python train.py --num_attention_heads=2 --num_key_value_heads=1 --hidden_act="gelu" --positions="rope" --init_std_qkv=0.0605 --init_std_up=0.0605 --init_std_down=0.00535 --decay_fraction=0.528 --dataset="wikipedia_en"
Each number is 500 + 40 x the weight over its row's rms, rounded and kept within 0 to 999. Layers, rows and columns count from 0. Numbers have three digits each. The size before them is the row's rms in percent of the matrix's.

# layer 9 MLP up, 384x96, rms 0.342, rows 114-147, columns 0-95
109:502416527493455532450508472505532495479472569487530494493455502528560559513538495460430459546509491579440468474481407451521538465451472506497501480437566511472459505496441548429520539479491423507539464466481533532495495486560446490470480475509500560487471515440548412524487499599543549489
099:469520471521510430541508533502473500504500446516498492472439505464490456505530511483419504479454473468513576518483451492598548538430548455541466458457488405527475453463409523562463476461555549503494462535518475487530464544567499468534447486473509508520449531560468495556568481540488559430
104:504474525566496601489495474521511428433527496522579487535510460477432461458510497505476507454504527582576570516426486510482487408557540529411562499487475514492472501478476473519476465574500509474561508486482461422447573466475445486489485495484494494538524516586486493508534516438503487468
096:569490532461441423550515540495505494453520569528546506488484507557446471402443425466519429524503468518473530538447498531467440547487508524492433472520472533495488449514462508541521562481527509540536536496444516490505472406453539482490551538575435510515511473510563508522544549446460526445
097:511524516457461478473559500521525513534468523519525556537506480435546517590489537460521560573440408455553499491502482516525464565495446522521527546456509522434563498497509523544485464479482518477525528594495394435538527548439475488499506479474532529493448475476509463499608460450476504466
100:470479482442552484533499529510478532547526476578444448467476482424520434462549509501567496547460447476468435440463480508514476542500460516489451480513537459519476489573465499538536544518521514459476514521492421517491463541471483419446564474470441462480471476565525563490510467562382520490
112:581475528554481515539454474522480443462430454534548509566508533511424464475509489498525546458399500508497603551508506520446551473509510455523513444521507475523482551434588477460559500458559493472561522509521520511457496506507503504487553532531504464453464480472494493515409515411453492459
107:509495501514438519458543525527469528428562496503526483468481523563563492469538535553562453519538488496581554494481472460459480468498485575497448534545505545507516458519434420486597531538469500487480465452541499485485527468503505506504576412528492397486539556448491473472546522418473476495
100:494416509494500544530431445537521527573522489507525521494519513515437547438537502517538481483555462580460537442451487478504528556541475552393453542421526515535485558490510415514445565431498505466499547533524521454471516502468521451456496493443521493528459506499523466546433453541474497461
099:542468480494468552496530500476540492456466597489470546451501505535503458459526474548493451487473455445460517535467485510508497569551486573519508474537533498479460459578505509515496452487457449513489498499506434527436501573539558496575471452583541472504511578456545611466485461481424468488
103:509526481457474574505501475524472532525524474510429478495506471446510467428540568476508551531502460558456587464553510551513530453477487406492464525545430521482481512430604514444476545456522511499465502538507536458446443499510444489525560484561464481517527573452556475526549516470545470480
096:530478541542512560495488433485435495490494468478496481484453603531576442489534441545515437531462529451557521479447483501516461550501502530488502536531475490535482509475508428507429455526488546518508426541542550484490504494389498505581522486570538451511522528420519541462572533507508452482
098:510497454540494514456546481553501409455476467417495464447550569551498542473461493447490541448468512556462472473498512495447525448524472431466460477550492470517462556514539522497486539533535478588497493570596464462438461498458531550540524559505494546483524492540524476483440487557460507567
106:522480451432396550492504421484536473525489492514519445485486523484513451523483498525492504507446530511534467472448470500541533422518434464545576471535541498493451393476522476489516448429560504514504453527483477523457423541460447498464566486503507479424500532504503482518489461619530534493
106:568446502516495525525465442507523499474467513462549427449424456554467516550472497587523606464437534508499495462500504555469505479503503516487532553454407507473575506426449539503492470464452547514558487504578501511448516545512409508488485484536532498505496485502491471495481529499540598475
097:539522528542531449489481483438409552447529465486486455449582475529426450516529538502481565528473509532501524470547445456456582463593492490509476450457552447518510499490486523570485516447455537583517466541524517534568509510473517467502493501511529515450548433466531566484503482497503571543
098:490503535495509561586500519521546449471520464504519464443508584479588391497476529519481523447559513507527473514446453516475447499491587490489458501465584506493506537546488473444503541443512423505409476488500486477537431465554506555493490472478472497551474511540525508594513520537482462466
100:542436518472471526519494497590523499481482441558532505470557450449474493489456522553543538511519557520544488553502459463501591536569496466507499483478506464411482529472499469541467454479450554432545515444477503491555523545520421489533470537503546473557462520401499515525504550472470440567
104:495431488505519562507511500436515447508512489447522441495440491524468409588594467459513483493440541449559510466540498485418461523499523453530480518504511498541484549498535503558488529541530473481443480454586432526504466497536460528595527515557471512512566543516491504525499467575481469551
100:556477514501508484472491515520521477509496441505554403458383488482486510483444474478518505514489509591491541512505520559527555559521461523472441458470499493500480552499533500471597493499481539538445545532504450504576564537504478536492490579490470493450431478531417482513478572599504515485
104:514500407473534489490482588489556470463501486484482496508448500501510500430532533495538554523467509491494482464572534572529431510441456481497556488457570524437516588463587443513534497448495480511493484515589479486504480494550554523459548508578544500536524496492516530506540525457480442402
096:492451475501471496501507511469592523509525462551531461469514460450518501530473468438491489538458503500532410500497456505488446488467447514545479460517534460496548423527471456464449468435568472589537434433509466506501486553517543538437460498411457472531475471432477512527492529598451538487
091:527490499495486521492543491476481433575532576457527503548548497486516453526502484479474502520518495642435544465505540534445479471544486509407511534515474535538546483475510491542572510533501480434466468522576525448464490452447436492520466487496464590489540427472514515459576523507509452469
096:483487467477551504504496433434528473508501456500503444535566530454558501595543570509571542457447489496528404541520528475468488495534466492490496492428541453480481522487542539545596474482492513558470448493511426453454448452500434457497506473526498512534509430526493585540538486469465474486
103:518506554573552498481536580518444547516463526496478440543446499533510499570487402506510541527523548483520492510529557543492454517464483494523479487446537496490487533423533434492390549477521493475490620445544556476552522533560457539492503498466510507485447505524492489517550494431473504445
102:534509518524535493534505510509490513448463516445552545552509500553502501442520412474549506382450513500483427453535556479434482521497523511540448481502517479513448550552497546554514470547461497492532480582486452503491572510464488480541458484432500505422511535426535463488497485448442599514
094:521497494492498550540504484575483458449457524451501434463538424555500474494527628501465454518505532546518422497493511536441484528458475598512529502560488516466466540401510486527510496500496434465473522401535475473446495454577476502486439426517459512520494508491471495541505529483484521470
093:571524512446512568495524516435450507490531503449483481537541420405454479500527546552458503513560484534506507442516475519512576436448469598518491476569494486466528482481523464461460506558475513453441467489511453534426433459470459500504432487530585496501477480503510465478537479538496571518
103:531459516497522457518478511507556460454446509515442469547557523517513449519527592430451537527485466542481482525488488509504542489515464499510492474382496480511542495474472542504506535553526486438515507579510543487478456623547546476510540545554537466530465456411449550534472504533507449432
097:467438456501519507460538498437558496527481492567459467544433512574540406518440498527517499492503520538458462478397512452517443503463533478498439481548436526480493502512542518562436510494502453506444470545489485494507463518496594450478484523496514521559592504517551549495467575486492443462
088:491411476530497458489498526483556426439443512450468506486477546448538551518453515467506485472483523479421578513500486577470514554543493448480544541473533433539487438463396507529509601559515486535484484533441436508515526476536527519541515458515507562511517464504453449550438517513507519482
098:518535437462558444541462500555498496479512512448483541506461468546490443515540542454507559475475496549518498459487460564456587464533407517525449478449584516527454475504528484497486527468488518522491522475567536436488490512468649528502487476441544532479502505523524461502511567433460463512
101:516563495503570473513438416522495476525499510496468474493478506484453480542540469433509622471443534529537449463542587513462493477560531446496541456422471478488478432477497512477435519481474446465445551560470469511465492527476441573532528510521544517497428522490500440464497513531437524475
104:530509537461543454535484526568474492552435502565513479496521464574483541435478572489499448501477567501583502555517456524492521491497497519457477480471447546576523447513504523498522458523519471513527476494566439420543496501454517460530460578587469549514615543509499503544503440502492504463
# layer 9 MLP down (transposed), 384x96, rms 0.347, rows 114-147, columns 0-95
108:541520550452494516438461589434520450511504543515456526508498439610467539556493461467498499512503537512543388490526517579476487476516449488542549528441485498503519590502461547470499498549469503540490539488570542481522569529545487471495493467455431458495525500433504508473440470479543541477
098:472542473556489549511539458550521526473457500459512446469418499516553502425503439520526533524513450497528491484469528455539512525495414539458524419583472508514403546502526527512487515457477473436569539428477487491536483468488461495444545460545551419446531496443457527496457462549502481464
105:486497485481464525438550449485500434449543539525478499443530549517533541432455513461471462531538555445509525482517497530485521508464517516439489497474427458569501532486485532544504489539515523436520515538480472453489628447420497526511575484483511526453502430497434392456489488555532535497
098:522458516462503566531535581442478562451512494479515524509459549481548471522601464524532511522540589494536444561521538493585550502499503489492479526539506489442462469468457500491502506568467471443492553609508500466510557535491476567541484474461454494521461510437501564497493510487577541454
097:525546480501446583565538491593476498382534495502559542456549561531499487506535487537510493541408554511462506549512517458443466455500481429514475530543475506565470471511498456454573475468533456468498502467516540506508524458505505535513510537543549434510543560564478532473456565521481471489
098:419489553492525546522511502567423479459461475557411502482509463537424479470484516480558654475511521571444435526543555502475474483444509460509520487473466525498574477499503469461519512479500453541513483577497519531557525482538493536564524519500506535470471483565490533460483503501460451493
094:410527456477475464530540564476485526525443511519437464447450509481514481550431516509467522517599402483452431528487459459463445550515478530449525513435542481485485474566490553443453436514487452512496500461503483562497596448536520519533478498454510480533499502472473477452477449499456447497
105:457530465475455477561460538488501493535451428471458442506490399494558491586523527504462539477461429558478453523509440529514438511510537431433513480441461480519458549537506565473496494414454460482496496506498437487508473520545494447498478578532464530539564487493538493527521460551450449487
097:502540472483527421478511482517563545474507460526538379473556497529522493561486452511487462510511446505474473500509527522461492459539517454495453493561579513443536464530510481416550500538534530422492467514471465463480468596456533567490422513487527464426518530589500531532480462530490498545
101:523494506548500536480532465511511485481507432439553517469497503519528505516443529492462517524464498503478488465438486473577501477534520522629457451501540536513450483470485569493443528544426550528488503543532456471528389494492496532527544489465523489445459512462477569597493527462450437586
107:496487461442517474538471503519510480465584531506463482513506491535533483472547531507488577454623472468450503535446555543432553581477484519514432491547484503518495487493527460522506492568580502514551498580507521579548494527476607487567450487449449463481469475498513502474493518447481535488
097:472467433536424521507608518504532504494510569560509547489521449520478502409538564442529522486520484481514523504486475480507504495518433504557486505568538513568548520453511530501560482474445518551521470450533505483539468581502470413588557501509495488585563508480474528463487491448454502535
104:472467463542497571465424421503505504542430428510535489486553504543531536486538510428489490529510534471516459464456483526522618475503550552483482533463506501533488545471497536507494451470446530549468449509519488451577579480480491570496443488451543435561521533505508427506529536556482478454
083:443518470508517465539518592500434511476506565471508513511463435519425507537513470526499533488421432543449490535568457454477411569469446559472472565530500483463564509500451493481534505450415494456455544488470500473544525485456508406495472526510510545515493456468538530494489513439468487557
102:412512467483470471501555554532424455482518561512521521527467531519479484462524495477521435546497499509489600532448516421497426512493486479520470488577543572489509527537470491494507487414499436545484455448513515540535499542488474529593502509496631535516516532519438453512463508527493453507
106:533485473506463475547573492522439537569525473490575504510520498463494491563549508519536527443536557532508433525441476477503527466461441551417528502480497447602505451481505428541515479488514539480550479486434518424468471489477550451477578504494517554498459543514470470520484530435584527455
110:453511462424470464465490474592500480455492500532489544540457486524539536516472486488561513492443544520544515486558510492486490518509430458445518534570548481483466532540501532504497493494405515522501506453472505515495603531420525530512551492592505495552518489473533492558480513373588523507
099:502510524509513504487505496523496518561482467457474403501466465436557541512496439458504545514487512557468493519507494476510494506462487540500436510483480442492468465562561512501541553478496508580533463521460573462478549486542425423427503498429404488422536556432470485428494518537479573514
119:466501482448501538416490487492543530544480455532518519476551407469578505476516476488459506437565449555462529495505555512575532489497452521514483560434538483490465527492514509465465464575479484466474478402456467484538486539482431407483490579445514489452557496482490543521493545479523471441
100:485503463529512520481536426539516531469507517494436544546505482401533565491523508484511517465484497437442478483504470448385503481451455524542464490501498510494499474483474497514426449486515481505563441426521480488493353515462503498469463429545435517504596504494527544455505496475496507553
117:529523452499509515507453425494469433568497444490525484489513426482441540493493554474457517512525509508577472537403545532513490541493507506541477486529455499611452528498472507486510491522487471393539563515442476433503523505455472492480521492474436511581444517455480479490563589465456483476
092:566477540523521453520554448509425469498465565483457536465576536549453425493438492500486500527473561502510512537559572506518533502520540462516526519438522549538537490507546455456496481470514543541484595546513447570541524491523467503562502519525554480516489526546534460479495597466562461441
093:456479543525545530506463498491519493447402410520449529548455467526535537571537418471527473486493491466515556493498493523503457507450451500496457449425520477521494526531497549455458543428503603550458501401429485535500485488486560518496549515496515469491502559575509508443524508482531460536
104:462370545474489527558517471552587502516476467530566521438545507479502526491606506490451487485545537506463445533490458484514508498483425413489568529470476530497484529514510501568501464510484457499556419454501474517562556517506496551498513514510538526457501548437486561482517535554534454476
097:524561564475524516456498515522548376481545494487509506515511409489471414467496522535508468471469479445485484533440530454468484442504501491576484550477546508584524473546527544495505515409532460499504552473476521528523462523480516429507492534425481479461442471498524476506437521604545497519
102:494487488497558507509504527522498524499570552490625569489536477437508483464496531459598438526495473458499489530434546537498486430438486459488486501475503459523487466515435551518486418454447500509476550462523503433399464518447467510470478529533462477488436544511522532564512462510527463556
090:529527487467493467488483522448467480511473507587443490531449472526409597496442581429505516478488526550539542424477525466468501559480489531410510460501497535500542521528468523434516437571488529503482534502433489486503516470500540460549455568496463419458486591484521510494508493511507453547
095:397540500541464508484442519565552466543568522471527535484498412562522518502431441476544481528505503473529473544510509477484447490473522502460463434536462481458526623522505529531472482491392514466482505503577485475522516505541460495489535525489473485470533487493436489524530456468483440597
099:469490494576502505596562510510501472487494499544452497520508576465485496500482468558520461516532438495559572458512548484462426538507499532443495484461489456502506499492518457562451509497516474531485493467446596577471475473508458488575458457448499473504482478449428446604469547459551456470
101:472525539438535468522507531460449464591566502546552510478523419510498497528463532471509596532499461495510586519538507549503477538484529544474460494525503484516516488444518486442411436497519431542546418485510494519512510546466521545411574492492464564422456534503473517496519483487562499527
092:447504492514442547454446543551566464565487475492559507474504551491445493480422525484523542491468498467564545516546482623469484522486437475467470561591492510553544490584440515536570476504489488441457515467479570528524508575474483530446520489465483506510465450528451488492469512484526503486
094:468542596492527479462519548460459505504451445497516450484546556532476458541480450533586531515360520566516454489486459532526461561490511568514513500519522488459528560511511539505480536547534583476515476485522516569532542528470520538555473441532460509486483490499424490528481465566549523481
118:435468523514490504507533490563486483524488480426467540532435520438517498431506442499515524470489560502484518447479534537495513474423439474565577416398469503490555483502496528514494488450515451512486461515496529507426515484531507530434601567532552457487454524432451461460553512515478517477
095:556523471492494438473514543487517526541586571523526524514481597504523506565500489539481567523481485439412537501477484531530516527542489480525483526412529500589507487468519536518503496516493564495531539589556534563477545480506516460510474525481512448527462436438500480546500581514497602525